{
  "vocab_size": 512,
  "norm": "rmsnorm",
  "beta1": 0.95,
  "max_seq_len": 1024,
  "train_tokens": 124200000
}
Each number is 200 + 30 x the weight over its row's rms, rounded and kept within 0 to 999. Layers, rows and columns count from 0. The size before them is the row's rms in percent of the matrix's.

# layer 5 MLP up, 512x128, rms 0.0803, rows 196-267, columns 64-95
093,154,186,183,160,221,218,218,210,190,166,237,195,183,247,196,198,260,164,169,186,242,231,233,191,184,243,171,215,191,242,202,222
101,196,176,211,166,180,246,165,203,138,179,206,165,227,187,179,185,136,171,142,241,203,189,137,159,172,181,155,195,235,211,168,234
103,258,254,127,221,219,139,246,168,225,184,254,261,194,206,234,179,173,163,166,195,203,194,187,214,221,205,211,195,205,201,210,223
095,219,165,148,223,198,260,201,147,214,135,230,191,201,214,173,196,272,193,222,236,222,215,158,204,206,181,174,193,166,230,156,203
103,210,212,179,211,201,303,190,210,169,166,199,196,223,257,170,216,195,183,168,217,172,217,182,205,186,154,184,217,239,222,184,249
101,190,185,184,249,229,241,170,164,180,197,227,231,245,200,179,172,160,143,200,193,216,195,153,223,203,189,219,197,234,146,202,167
101,222,178,269,246,214,191,183,222,222,192,171,224,168,232,209,159,140,217,235,210,247,199,215,220,203,221,179,241,225,219,248,169
094,185,202,138,173,200,220,206,213,262,180,273,247,186,229,185,230,208,200,215,159,201,232,196,242,175,194,240,217,236,223,185,165
091,144,206,133,148,210,215,198,183,224,197,187,147,220,211,166,124,207,209,185,202,231,215,179,191,177,187,156,162,192,206,185,173
099,188,187,221,165,165,194,198,176,191,212,224,148,163,219,217,204,211,196,184,246,216,203,188,210,210,165,240,214,150,232,249,169
104,234,220,152,262,203,215,199,170,199,220,225,268,242,213,182,208,158,166,200,187,207,209,194,213,174,133,172,231,163,166,210,227
095,166,198,164,197,158,197,161,290,215,177,194,250,189,179,241,209,218,174,237,127,237,168,165,171,196,150,246,195,204,178,211,214
095,229,187,256,178,243,248,193,230,240,195,212,208,192,208,180,216,202,202,200,249,169,231,170,236,248,185,163,267,210,249,162,214
098,203,244,237,225,215,236,235,240,199,216,188,255,192,183,200,152,207,195,232,259,138,192,167,226,246,221,200,219,219,223,173,165
104,170,235,207,181,175,225,184,174,208,146,193,229,234,191,197,214,226,213,168,228,201,204,192,227,227,222,261,238,152,176,226,189
099,185,222,177,191,124,161,191,253,219,221,141,227,164,201,186,241,218,147,176,158,228,243,163,126,261,204,184,207,183,185,158,180
101,181,229,218,208,221,207,213,208,178,234,230,193,246,192,254,204,148,187,165,192,233,159,202,192,139,169,200,232,176,237,225,170
098,213,229,184,172,223,244,211,164,158,203,239,194,221,177,163,233,150,228,169,153,181,208,195,238,177,263,199,192,217,233,252,203
095,180,206,236,230,217,214,220,195,178,167,225,165,162,183,201,220,221,243,220,208,218,208,195,266,184,229,184,166,226,180,244,214
098,196,193,184,163,226,182,195,246,206,168,222,245,221,201,228,184,224,195,170,157,202,201,192,223,227,171,223,193,218,193,234,263
103,233,251,190,197,177,141,226,159,218,226,193,179,162,209,216,213,180,163,245,156,234,221,181,195,244,216,188,194,211,158,216,221
102,224,210,177,281,188,212,253,204,173,201,221,251,190,188,197,182,223,174,193,186,226,184,209,176,229,194,134,264,223,197,185,210
099,158,220,149,152,161,175,200,182,205,210,204,219,273,182,193,196,228,208,193,192,205,142,177,195,193,140,178,192,181,205,191,162
099,178,266,218,155,184,187,212,213,168,178,217,173,176,179,158,230,227,184,218,164,187,202,196,153,181,207,204,214,212,234,170,243
104,215,186,163,210,131,198,209,230,193,192,216,169,218,215,198,225,218,174,161,160,227,215,227,185,217,202,170,217,171,240,189,184
095,233,199,206,193,239,218,194,148,184,183,203,197,171,218,212,158,195,179,202,250,203,178,157,208,225,229,178,249,178,230,202,184
103,103,192,232,197,195,214,209,166,136,168,191,246,173,186,226,162,206,192,185,130,187,207,179,170,167,191,237,190,190,192,191,201
099,210,166,175,273,225,186,176,151,224,127,217,160,200,195,224,185,190,201,176,225,195,222,198,236,221,179,233,194,139,227,225,161
095,239,208,177,187,206,214,267,196,224,231,178,239,169,171,197,205,187,206,204,227,179,186,197,198,198,241,248,170,207,193,248,229
098,161,166,233,210,239,244,188,186,171,163,162,186,239,201,154,217,211,179,223,167,217,229,212,176,199,194,217,154,211,230,179,155
099,192,230,203,226,179,214,241,229,205,172,284,196,217,205,193,200,176,158,191,241,192,249,210,241,189,193,154,214,201,235,254,179
106,189,208,221,245,199,174,162,211,246,202,153,162,189,202,203,191,201,202,216,188,202,185,239,113,135,190,201,157,189,151,169,204
106,213,210,172,188,175,229,208,196,165,237,172,208,222,230,211,224,195,283,134,238,231,155,170,222,175,198,193,219,196,152,222,236
098,171,217,205,181,191,167,194,207,173,172,193,203,183,203,180,250,186,163,143,163,164,237,187,243,214,226,190,212,191,192,216,197
103,222,239,222,153,181,185,176,179,188,210,234,178,232,257,187,180,171,207,217,206,178,201,207,156,179,131,186,208,119,200,210,216
101,183,225,275,213,262,188,193,232,179,203,218,239,194,138,210,221,233,166,191,201,191,154,187,144,197,204,223,204,170,246,200,195
092,215,208,184,273,151,185,140,196,199,136,223,215,168,187,186,224,169,205,179,244,218,138,215,233,267,201,188,209,213,175,223,214
103,177,154,249,236,152,204,216,180,191,172,199,224,214,226,214,218,191,211,194,182,229,206,211,250,171,239,209,160,197,180,203,166
106,207,146,179,202,153,218,190,175,186,184,166,99,214,188,224,203,216,214,231,152,171,250,197,199,223,207,220,192,182,194,235,232
111,195,188,238,172,234,129,245,233,196,246,145,165,224,161,229,213,222,177,217,222,191,175,186,184,235,241,173,253,152,240,191,246
099,177,171,191,197,179,192,155,221,214,167,214,182,221,213,184,203,255,181,193,254,110,187,216,204,244,234,172,193,168,241,205,212
101,218,212,204,168,230,136,237,204,201,234,243,201,224,232,246,196,283,181,148,241,201,177,210,169,254,221,150,169,205,276,225,173
101,251,166,151,204,194,170,217,223,164,202,169,197,191,197,182,209,211,185,237,156,187,200,196,179,215,164,236,186,184,192,177,159
094,172,207,149,202,237,238,218,225,152,168,184,179,230,190,237,248,190,196,212,213,234,222,182,203,154,199,157,206,213,199,252,192
106,196,212,230,183,211,213,196,183,202,190,208,212,199,242,140,179,253,260,193,139,183,194,200,216,196,218,251,221,203,227,239,198
102,235,232,244,191,240,205,249,244,139,222,178,205,224,187,134,208,189,201,161,220,175,267,183,249,189,248,188,184,183,217,207,268
101,201,174,172,184,174,192,179,183,168,276,156,202,172,172,185,193,222,214,248,160,236,217,190,166,110,185,180,143,228,256,238,192
098,183,176,224,238,186,182,159,214,201,223,162,224,237,211,210,159,198,226,155,221,238,182,202,221,220,244,173,202,222,203,222,165
093,168,220,213,166,193,181,238,224,231,217,217,199,184,203,196,186,212,139,205,221,137,211,171,178,190,167,211,173,152,214,186,184
095,199,187,182,217,195,173,137,193,209,262,204,200,221,174,186,180,225,174,193,178,229,200,158,187,259,176,225,181,202,200,208,250
102,160,237,193,211,212,199,235,201,159,179,227,235,122,261,211,233,190,186,212,160,235,156,165,161,207,178,231,225,197,202,213,213
093,211,166,193,191,222,173,170,207,195,183,179,260,176,151,202,180,201,167,167,197,172,164,166,182,211,113,212,136,196,203,166,197
100,215,202,237,199,269,248,195,205,232,204,187,190,233,210,210,190,164,203,217,192,194,239,231,158,203,127,186,237,198,176,158,204
104,187,191,265,157,191,203,202,221,201,221,224,206,129,248,157,213,201,102,183,182,172,195,172,188,193,221,195,202,159,214,158,183
104,181,212,135,210,243,176,187,209,157,236,192,234,162,176,188,168,199,204,185,238,242,166,176,205,189,205,182,196,233,232,210,214
098,201,207,218,216,135,169,179,236,166,195,179,216,221,175,179,229,195,235,170,141,214,137,211,240,202,198,218,208,216,259,179,204
102,202,155,216,227,176,190,198,234,182,219,212,184,224,201,181,186,248,176,170,261,196,188,219,201,160,224,248,234,211,273,232,133
103,205,188,211,181,224,223,200,226,143,225,218,204,177,199,229,182,180,208,200,165,186,198,282,155,188,178,198,199,186,212,255,223
092,222,205,244,165,202,150,238,223,178,191,197,241,193,224,190,230,251,184,184,192,226,255,201,183,121,201,204,179,121,217,162,152
103,176,217,156,224,181,165,175,204,202,133,169,201,146,180,252,199,213,211,162,174,214,187,188,188,181,217,182,231,166,180,211,163
099,265,210,179,177,178,183,192,195,266,253,207,160,204,180,193,221,196,251,233,175,216,210,203,204,211,188,212,229,222,209,182,207
098,181,199,218,185,247,148,166,182,205,217,212,162,196,196,204,208,169,216,181,254,180,225,160,203,206,260,169,228,144,179,218,249
097,174,180,192,190,202,236,205,159,204,158,159,224,174,198,163,140,182,203,181,231,188,224,180,265,187,205,204,175,172,176,170,159
102,199,169,200,252,203,167,238,234,184,199,131,231,180,201,201,213,242,154,252,146,201,225,186,192,223,155,172,208,194,176,177,221
101,198,237,169,171,215,132,215,205,173,187,173,160,179,194,183,288,198,230,176,171,169,225,189,207,220,201,195,217,186,197,262,218
099,165,159,155,174,247,187,166,228,199,231,163,203,230,205,190,239,199,192,195,190,177,247,192,198,185,192,219,140,135,243,238,205
103,208,146,205,237,201,195,250,245,209,215,221,165,197,200,170,203,195,225,201,185,142,203,164,175,213,242,204,184,218,188,158,238
107,185,148,213,223,209,118,224,202,204,188,264,231,169,205,214,248,105,206,221,234,181,137,201,199,206,188,214,146,210,242,193,135
106,219,210,242,206,238,197,175,193,198,194,184,159,227,143,186,205,186,169,164,206,151,222,217,235,151,201,237,200,185,188,129,222
099,190,227,149,191,187,188,225,250,192,230,238,207,148,172,156,158,144,234,274,208,228,154,204,145,257,202,226,231,193,181,186,182
105,216,184,162,233,207,214,256,170,200,123,165,210,219,193,173,241,162,194,197,230,229,193,202,232,208,178,212,228,242,244,175,165
101,214,188,156,184,184,141,179,191,222,256,209,225,185,160,178,242,220,225,219,217,205,147,253,161,174,145,208,192,215,207,238,237
# layer 5 MLP down (transposed), 512x128, rms 0.0801, rows 196-266, columns 64-95
095,240,200,225,177,220,228,209,141,143,180,216,243,193,162,182,180,173,192,214,228,228,206,196,190,191,162,212,242,183,199,199,149
104,208,217,171,161,200,214,202,217,178,192,214,223,166,178,217,204,248,217,198,191,247,222,224,178,186,241,183,221,184,203,155,199
104,209,249,229,181,187,170,168,227,190,239,188,182,199,145,240,232,174,182,151,191,209,219,142,175,204,195,238,254,193,153,197,192
095,201,199,204,198,229,216,226,191,166,195,220,192,185,216,149,241,219,206,167,233,166,186,205,198,218,171,190,176,201,199,219,254
101,187,200,244,219,184,227,228,139,188,281,192,222,155,211,270,197,192,178,175,205,238,181,216,235,157,236,188,162,205,199,189,170
102,218,274,229,110,161,259,255,193,243,205,214,153,195,188,232,165,204,219,155,221,193,209,243,173,216,226,211,169,212,167,117,187
101,160,217,218,156,232,250,199,213,182,237,170,203,236,182,198,221,235,158,126,214,163,175,213,199,173,236,205,160,203,256,181,190
096,220,176,166,214,217,267,167,192,201,172,155,148,204,234,226,176,231,238,248,209,230,240,265,221,168,174,203,239,205,221,158,227
095,246,221,194,210,175,208,189,211,211,194,223,217,218,172,170,176,205,206,227,254,243,203,146,189,182,211,195,168,203,192,174,215
098,216,245,221,156,224,164,208,153,160,204,163,213,221,253,189,216,192,226,189,215,237,243,176,175,135,248,208,129,192,165,218,173
102,206,234,235,268,239,249,227,188,194,201,265,248,182,232,245,189,199,197,262,218,136,198,221,184,198,152,202,195,161,186,193,183
099,181,158,192,180,225,258,216,209,137,200,163,150,196,181,213,209,163,228,196,162,187,191,225,222,212,235,205,198,257,221,199,199
102,217,190,149,148,190,272,230,182,137,167,204,194,207,217,200,198,151,200,186,180,222,168,187,221,189,184,192,190,177,218,234,181
101,204,132,166,166,165,330,195,227,171,192,204,205,256,190,211,201,188,201,222,173,205,190,201,154,187,227,173,219,206,176,205,218
105,194,230,197,223,196,177,240,214,185,243,206,179,184,203,198,219,192,164,256,196,207,208,162,249,214,252,163,205,178,170,244,179
100,186,252,173,222,187,181,172,176,229,174,168,148,205,180,212,194,223,196,168,240,161,218,172,260,162,152,199,157,161,182,187,187
100,197,157,220,252,178,151,168,173,205,186,170,230,224,183,226,235,186,245,234,247,187,267,170,206,218,154,204,218,233,226,204,219
097,254,160,244,211,187,183,183,175,274,161,173,187,207,246,195,177,207,182,210,247,204,173,212,169,232,204,219,207,222,240,159,219
098,197,202,182,191,135,207,218,187,152,180,181,164,185,179,211,162,189,253,189,181,267,176,234,195,191,247,218,175,161,246,203,186
099,183,225,246,168,195,128,209,226,203,174,166,212,207,213,193,265,197,137,145,233,185,141,153,225,157,221,190,240,238,187,163,160
101,183,200,160,165,237,220,217,236,196,242,225,205,185,196,185,177,152,214,163,198,218,161,211,223,227,242,210,181,217,192,171,182
101,190,182,217,212,194,181,197,238,210,176,176,222,249,197,233,198,196,211,195,226,159,180,228,189,167,144,205,228,233,221,215,207
102,193,247,238,193,236,276,167,199,192,237,228,161,166,223,166,269,186,174,203,182,272,150,227,177,215,213,109,181,192,229,172,193
105,201,186,138,204,181,181,153,218,217,189,205,191,239,199,224,223,181,168,238,154,186,212,176,178,259,176,234,204,183,152,206,208
104,260,197,156,150,227,129,238,196,154,180,172,215,204,232,164,198,204,185,225,208,236,191,221,206,216,155,170,193,230,195,213,248
097,153,177,233,236,166,252,221,181,197,177,146,225,232,218,214,220,198,222,225,165,192,189,197,225,147,153,169,197,217,193,155,239
102,177,219,237,196,141,213,193,248,214,225,190,218,194,201,211,187,217,244,229,163,210,180,249,197,208,183,189,144,220,253,201,172
099,184,175,188,228,178,171,147,203,264,171,228,146,149,154,170,201,193,185,220,180,207,252,209,170,184,206,219,156,171,193,230,246
102,174,149,219,220,234,260,193,168,205,188,208,217,165,200,182,214,261,231,158,212,225,210,248,240,173,213,193,226,207,205,202,217
101,219,207,181,168,169,176,222,273,201,244,218,152,238,164,255,194,191,180,152,195,227,169,171,242,222,203,179,198,169,175,209,279
096,213,172,165,187,169,208,162,200,163,248,181,255,230,211,205,233,246,190,239,201,173,186,209,210,156,218,175,246,173,270,266,206
101,148,196,199,162,166,218,237,209,194,213,226,241,188,194,183,162,259,174,191,221,308,220,197,166,240,278,252,200,223,201,216,175
102,228,159,192,215,179,179,196,214,223,205,216,218,181,193,218,218,180,186,225,218,147,236,186,171,191,143,209,211,236,222,217,199
097,217,213,190,179,190,211,187,218,221,236,182,177,146,198,146,178,170,197,244,196,181,192,198,139,226,187,139,220,199,209,227,189
102,200,196,146,276,206,225,227,221,176,238,173,238,209,190,220,144,192,203,240,195,185,194,242,232,158,189,193,179,197,228,200,211
103,168,210,126,239,160,153,195,168,227,174,204,136,132,146,148,175,215,205,209,221,189,221,187,247,200,224,226,206,169,213,228,213
093,163,218,183,176,266,138,131,203,195,220,177,182,253,263,208,251,228,191,229,175,150,231,160,236,165,189,167,198,175,204,163,225
106,180,230,174,212,234,260,191,197,209,234,181,228,167,142,235,207,198,180,175,231,213,182,194,139,238,227,213,190,185,216,198,195
103,209,190,205,178,209,160,227,206,195,242,204,224,239,185,211,245,151,167,226,208,160,206,227,177,221,168,193,229,185,156,218,254
107,201,247,214,162,192,235,190,180,197,187,141,213,229,208,183,169,192,234,193,207,212,211,203,207,176,229,233,195,200,189,158,230
100,170,190,209,160,155,182,187,165,225,204,196,168,178,162,180,189,178,235,163,106,184,207,235,233,183,184,154,227,273,235,225,201
100,178,188,182,205,203,153,147,253,174,173,234,229,247,220,183,193,248,196,214,265,211,213,214,203,207,232,181,266,213,222,161,146
102,225,191,200,163,183,226,175,214,219,231,209,170,213,174,208,223,211,203,210,216,198,216,229,223,271,145,153,197,238,216,180,155
098,230,224,196,258,184,206,210,214,168,119,189,158,153,227,177,189,240,181,183,189,218,215,232,201,159,176,176,234,240,149,200,175
106,193,206,193,182,205,161,185,192,158,152,221,151,184,163,219,196,211,257,182,182,180,202,232,221,183,212,193,219,185,213,173,145
103,185,181,187,238,180,158,191,214,207,151,157,179,234,163,236,166,244,218,215,236,236,192,190,192,231,247,219,209,157,218,194,262
101,202,204,197,185,205,264,214,184,240,219,222,173,191,176,126,313,232,208,194,177,170,204,176,176,189,218,195,188,260,190,189,247
099,210,188,223,193,180,205,257,186,197,171,157,200,198,239,194,195,216,211,220,125,178,181,196,178,223,180,188,272,173,212,183,215
093,213,256,212,213,195,176,248,232,234,217,232,202,234,201,191,180,184,173,189,174,178,277,237,230,242,205,238,218,180,156,174,184
095,207,209,161,219,160,224,229,235,195,202,193,210,179,181,162,195,211,173,217,235,159,246,218,189,259,181,207,139,211,189,160,193
099,177,204,266,211,203,204,239,226,197,173,179,174,219,215,224,226,192,162,204,152,206,224,185,174,143,216,236,231,230,261,220,150
098,167,236,224,213,209,160,181,228,246,122,209,201,190,154,239,229,233,203,208,186,181,243,241,221,204,149,223,161,196,163,218,244
099,170,212,229,218,192,195,191,246,207,220,151,183,176,203,190,173,205,196,198,174,153,242,229,217,226,231,183,206,234,212,250,223
103,231,156,202,213,175,186,207,258,223,141,202,166,244,216,191,153,240,236,220,223,174,174,199,195,223,174,186,264,161,240,204,205
099,198,235,243,194,207,173,232,160,193,179,215,174,183,235,232,216,204,152,213,181,156,212,185,194,202,209,215,235,204,214,206,256
101,233,153,182,210,207,160,162,261,178,173,221,158,150,185,185,177,159,184,227,238,262,162,181,227,256,194,183,184,218,197,238,211
104,207,248,194,227,202,230,210,227,205,155,220,167,191,201,233,139,227,159,183,193,188,197,168,149,228,149,194,236,189,208,199,239
105,248,242,168,150,159,213,130,235,190,191,179,172,184,166,186,236,203,223,176,221,233,171,138,164,195,220,182,218,192,205,175,231
094,230,207,187,158,271,155,209,185,182,230,175,200,192,236,151,150,171,140,189,187,210,247,209,191,160,151,194,206,203,222,239,246
102,181,209,205,198,205,180,216,207,185,223,218,187,182,228,157,209,164,167,189,230,164,209,165,176,207,244,182,187,232,238,232,196
096,212,194,211,191,213,230,188,259,208,176,199,144,206,220,230,204,272,239,225,238,219,196,228,202,213,189,176,147,253,225,219,193
106,209,224,214,190,215,251,263,166,239,159,196,176,193,205,158,218,156,219,170,199,183,206,205,203,186,220,204,250,200,161,188,179
098,187,179,205,209,186,128,170,182,255,174,199,206,154,203,196,196,238,260,190,224,236,156,218,224,214,222,202,200,247,190,249,189
102,187,230,165,219,132,160,165,196,211,166,159,233,191,160,230,189,163,218,215,195,162,252,215,203,184,199,266,131,229,210,224,184
103,222,176,229,231,220,163,232,252,168,191,242,217,224,221,200,197,244,251,213,153,249,213,222,234,232,151,169,229,205,160,177,216
101,183,216,193,206,169,227,199,141,221,211,225,232,148,235,154,207,230,213,198,218,238,203,179,178,140,174,151,204,209,166,150,246
100,178,198,200,213,257,244,150,206,123,212,215,140,201,220,220,246,199,148,200,199,226,230,177,188,155,223,187,160,191,239,210,179
104,242,226,177,205,192,233,168,166,202,238,185,213,182,240,243,157,255,159,228,168,276,185,232,192,205,264,219,156,195,268,151,197
106,208,227,179,223,176,211,196,186,196,186,200,228,211,193,230,221,232,213,242,227,155,227,206,187,140,194,213,198,218,219,244,268
099,175,179,197,297,167,242,194,185,239,172,206,173,164,197,228,250,207,199,204,169,211,226,220,228,218,235,204,202,220,232,203,239
108,217,187,179,196,187,229,195,228,187,193,251,222,230,128,190,217,146,199,214,205,211,228,239,238,219,258,185,207,186,200,167,203
# layer 5 MLP gate, 512x128, rms 0.0805, rows 197-267, columns 64-95
101,183,165,188,242,218,206,206,196,233,164,268,229,165,199,184,201,216,177,165,159,178,193,219,149,190,179,146,188,164,181,207,189
097,211,189,197,186,175,255,220,205,174,186,218,184,199,223,233,220,209,181,165,139,154,226,258,231,239,166,222,194,211,158,208,179
099,179,180,227,248,171,189,192,229,153,168,191,183,173,196,175,178,230,173,144,227,226,187,159,185,204,190,190,172,248,225,174,162
104,218,229,186,247,230,224,246,201,174,202,189,236,159,198,154,212,183,207,193,210,189,208,243,244,203,214,226,149,231,195,226,163
105,188,218,170,125,236,234,211,242,184,183,126,184,170,194,212,245,198,210,167,193,228,209,205,185,207,202,201,167,149,247,228,186
108,197,178,180,235,175,228,256,187,207,242,218,243,158,176,216,179,174,201,225,237,171,228,160,165,177,243,187,177,224,179,203,214
099,229,182,217,179,171,209,179,216,193,174,203,172,204,179,162,198,167,197,174,150,209,221,194,223,204,178,191,191,197,158,183,246
090,172,193,241,235,199,148,189,252,206,158,159,179,197,165,238,203,182,182,225,193,222,189,190,148,199,194,247,210,228,203,207,215
098,170,153,176,230,208,198,231,228,181,237,198,160,189,213,167,217,223,257,223,127,190,179,192,214,160,169,188,211,157,226,174,170
097,226,202,186,257,198,225,226,217,165,187,206,209,216,249,165,242,170,247,194,203,152,254,219,198,164,212,201,193,197,200,212,194
093,229,187,218,243,204,247,208,240,158,195,209,190,137,187,236,168,216,195,229,194,229,224,219,176,172,180,159,191,255,229,193,243
104,191,213,165,180,155,230,241,221,179,212,177,227,164,254,157,229,70,200,233,159,206,212,139,174,195,206,213,234,141,224,194,237
098,249,145,194,192,251,193,195,248,189,173,232,201,195,232,214,249,218,220,184,227,190,159,242,180,192,219,203,194,216,220,161,211
100,184,194,166,230,172,187,214,206,270,173,229,275,230,155,185,203,206,232,151,217,205,218,143,180,232,214,216,182,219,233,191,183
100,196,219,219,240,185,131,165,272,248,213,240,262,212,217,249,225,174,173,180,169,201,219,198,257,204,193,153,166,154,203,200,240
104,176,224,157,231,140,190,175,193,242,230,206,219,206,215,172,173,179,258,166,180,142,163,209,148,166,226,195,163,191,168,186,208
099,192,215,192,233,162,190,240,178,199,181,149,202,264,181,222,200,207,209,243,173,243,172,169,203,212,199,204,199,238,193,169,162
097,161,218,220,196,204,183,206,186,179,234,198,207,197,155,190,232,218,255,209,259,210,199,189,220,180,206,209,164,181,238,187,223
095,162,233,213,155,182,168,246,178,188,238,140,161,201,236,202,188,243,225,250,220,179,134,190,208,203,189,181,239,173,245,172,191
103,169,232,238,240,229,221,195,201,205,226,151,153,190,180,241,226,144,200,204,258,222,205,256,171,248,234,163,207,228,171,236,229
094,212,227,168,242,219,222,202,156,144,244,182,163,158,184,134,208,222,214,183,153,197,219,167,177,205,220,175,170,171,183,169,224
096,181,187,200,257,185,145,230,205,212,216,271,242,163,188,195,229,208,191,214,225,176,186,207,145,188,179,177,223,222,188,211,272
101,190,237,210,175,205,144,268,260,185,219,178,199,197,269,181,225,227,186,167,146,197,178,228,221,160,226,197,212,211,173,195,213
104,247,158,148,193,217,178,179,206,187,175,218,158,171,194,189,213,219,174,163,217,195,162,253,212,156,176,181,212,219,232,197,210
092,194,254,201,203,225,143,201,186,155,206,172,219,122,199,245,204,223,250,257,212,194,226,230,201,209,240,201,194,171,175,150,179
096,201,158,229,205,230,208,220,200,184,186,147,208,193,206,201,135,215,211,160,266,188,189,156,208,179,249,208,200,154,156,242,195
098,218,172,228,194,211,217,220,138,195,228,169,155,201,238,212,200,217,258,218,200,160,238,181,200,220,138,192,218,168,205,212,196
093,247,180,219,263,226,168,205,180,167,167,179,194,211,153,193,200,231,187,197,202,215,239,213,193,106,190,109,181,173,215,194,247
099,179,165,207,200,143,188,193,267,212,185,208,234,218,170,201,172,226,170,203,164,238,151,197,213,167,179,203,159,205,173,206,149
100,189,250,143,207,168,187,248,220,218,179,183,170,202,195,261,175,206,172,178,201,202,215,257,199,202,181,204,200,176,267,234,247
102,187,150,189,231,201,231,195,227,170,220,238,245,231,203,184,183,197,236,155,199,187,201,221,144,171,232,203,149,217,196,220,177
105,214,177,196,193,139,207,229,226,221,185,231,176,191,219,158,158,192,154,179,174,153,115,246,191,206,125,221,220,181,209,193,246
096,218,131,201,216,183,201,217,170,204,180,198,230,264,139,180,182,204,207,127,203,195,213,208,209,130,266,187,210,210,199,182,224
099,291,227,208,241,241,183,150,197,227,224,219,199,163,166,189,194,201,179,170,214,152,236,216,189,187,177,230,226,206,195,190,204
104,220,198,191,156,182,254,181,202,199,194,219,215,248,231,196,216,195,234,178,139,180,232,165,203,167,163,200,224,198,200,204,207
085,200,193,163,232,219,189,157,244,220,217,217,216,271,250,214,132,209,183,190,190,210,188,219,150,227,165,200,211,191,190,183,163
113,147,200,242,208,205,222,262,229,176,267,225,180,158,182,163,210,150,188,174,200,192,205,184,195,189,245,204,227,219,200,230,276
109,248,188,172,253,188,238,244,161,189,197,185,207,177,202,186,238,175,172,173,191,212,222,220,190,211,174,183,244,167,159,196,191
106,170,186,230,231,180,194,212,156,171,202,192,211,210,208,247,239,170,196,193,236,122,127,198,149,193,181,182,206,228,167,222,201
099,172,199,172,230,215,228,201,231,213,204,162,231,186,169,212,236,182,202,262,184,173,185,191,175,272,172,190,240,232,213,248,238
104,206,206,181,238,212,216,175,166,202,219,166,163,187,201,252,209,217,213,227,228,174,185,166,149,170,174,240,199,245,166,206,204
102,262,230,213,245,246,211,131,146,231,223,145,214,172,182,248,173,220,191,227,222,164,246,179,165,215,173,145,210,220,221,215,197
090,207,279,211,184,239,203,167,246,208,210,245,240,194,154,184,227,222,214,230,191,230,221,191,174,229,292,187,258,195,213,201,97
105,191,192,161,257,178,178,225,185,165,221,180,245,235,175,178,219,179,245,175,166,224,203,194,144,243,189,210,230,187,160,234,238
108,177,239,247,221,153,210,208,145,220,147,213,231,203,192,190,208,156,208,139,207,248,242,197,145,231,206,176,169,161,225,190,237
103,180,156,185,216,182,178,185,242,197,155,189,207,152,217,215,186,228,208,200,197,155,196,239,190,153,133,229,195,200,194,212,196
100,209,192,187,193,220,96,195,236,169,150,178,202,226,187,186,151,198,162,203,207,197,201,187,175,208,165,182,224,191,213,264,230
093,198,215,164,192,185,200,182,196,178,256,182,214,208,194,178,184,297,211,149,156,212,194,223,178,223,169,234,215,282,237,192,164
098,162,238,211,158,227,178,218,223,232,212,214,236,235,195,210,169,152,245,239,222,174,242,186,123,210,200,216,160,188,234,216,178
105,227,165,180,231,163,256,195,212,269,191,223,165,176,203,185,192,222,239,179,225,165,225,200,202,206,221,187,208,178,218,235,209
096,192,156,188,231,203,200,201,225,217,184,180,198,179,189,224,201,204,160,234,181,224,124,207,182,175,205,228,225,159,126,197,184
100,198,183,212,173,202,160,194,259,170,208,138,191,220,177,161,200,200,211,204,175,171,188,199,94,170,185,159,220,202,191,221,258
104,141,205,164,185,203,207,166,184,196,250,225,246,209,217,170,169,208,219,231,232,184,216,216,143,218,168,190,229,205,237,166,210
108,196,188,217,236,242,262,186,176,242,175,196,258,181,247,170,198,191,206,224,203,228,267,226,204,196,239,196,156,243,191,241,169
095,191,204,194,204,179,188,141,213,170,253,204,177,210,198,189,149,192,180,185,182,186,145,186,167,195,201,188,140,253,172,204,223
097,205,241,192,194,167,156,229,249,208,204,187,168,160,225,154,244,124,197,216,221,218,206,195,183,150,176,230,179,248,212,179,186
096,180,240,193,185,205,232,233,242,244,225,177,263,205,198,241,234,187,194,155,208,238,155,213,179,188,225,167,155,199,177,226,219
092,226,230,204,223,189,208,197,221,205,196,240,163,186,160,171,189,206,169,172,251,215,236,205,278,180,137,168,172,211,199,179,225
100,241,219,193,204,206,116,136,179,204,237,174,187,201,228,193,190,153,164,216,202,175,231,215,162,157,182,197,216,226,227,278,180
109,187,230,184,205,248,175,165,175,189,190,206,163,211,200,171,209,179,228,256,237,172,174,211,172,148,210,174,211,237,261,229,228
095,228,191,186,178,252,187,190,216,167,246,166,215,200,154,200,254,137,201,207,248,182,242,182,201,165,202,219,206,237,206,218,225
099,220,193,256,196,201,152,154,200,236,234,184,193,225,197,187,160,148,200,225,168,146,209,189,195,208,236,200,235,239,173,248,186
099,208,236,157,177,202,211,186,236,216,144,148,196,182,240,156,199,192,226,179,154,180,182,166,199,168,221,199,216,175,214,140,214
099,241,222,226,215,221,213,230,174,202,198,210,231,255,183,201,145,259,181,192,130,239,208,269,192,151,174,160,181,143,167,184,169
101,182,147,224,212,179,169,171,195,246,186,214,253,252,209,185,189,218,196,244,225,153,236,219,241,171,176,175,169,244,237,230,244
103,225,213,260,197,223,233,233,145,228,197,187,214,177,210,163,184,199,267,137,194,237,186,200,187,190,213,207,213,135,206,141,272
107,189,162,222,191,154,216,204,199,199,215,150,204,238,241,222,209,160,174,192,253,222,262,194,191,194,188,171,160,194,263,166,192
113,246,221,199,190,177,162,258,148,183,164,198,183,242,197,236,167,234,155,207,197,175,180,255,209,156,205,171,179,214,178,200,195
104,211,220,171,184,190,225,206,190,253,210,193,200,188,182,218,250,230,149,153,191,245,180,159,187,255,158,223,167,212,189,260,182
107,183,194,220,226,165,204,186,220,207,189,240,203,206,224,232,240,286,257,166,166,164,209,175,142,170,128,194,162,172,229,238,171
105,182,173,201,241,215,248,184,237,218,238,168,177,210,176,171,267,178,196,201,262,202,256,253,220,273,239,129,206,201,253,180,174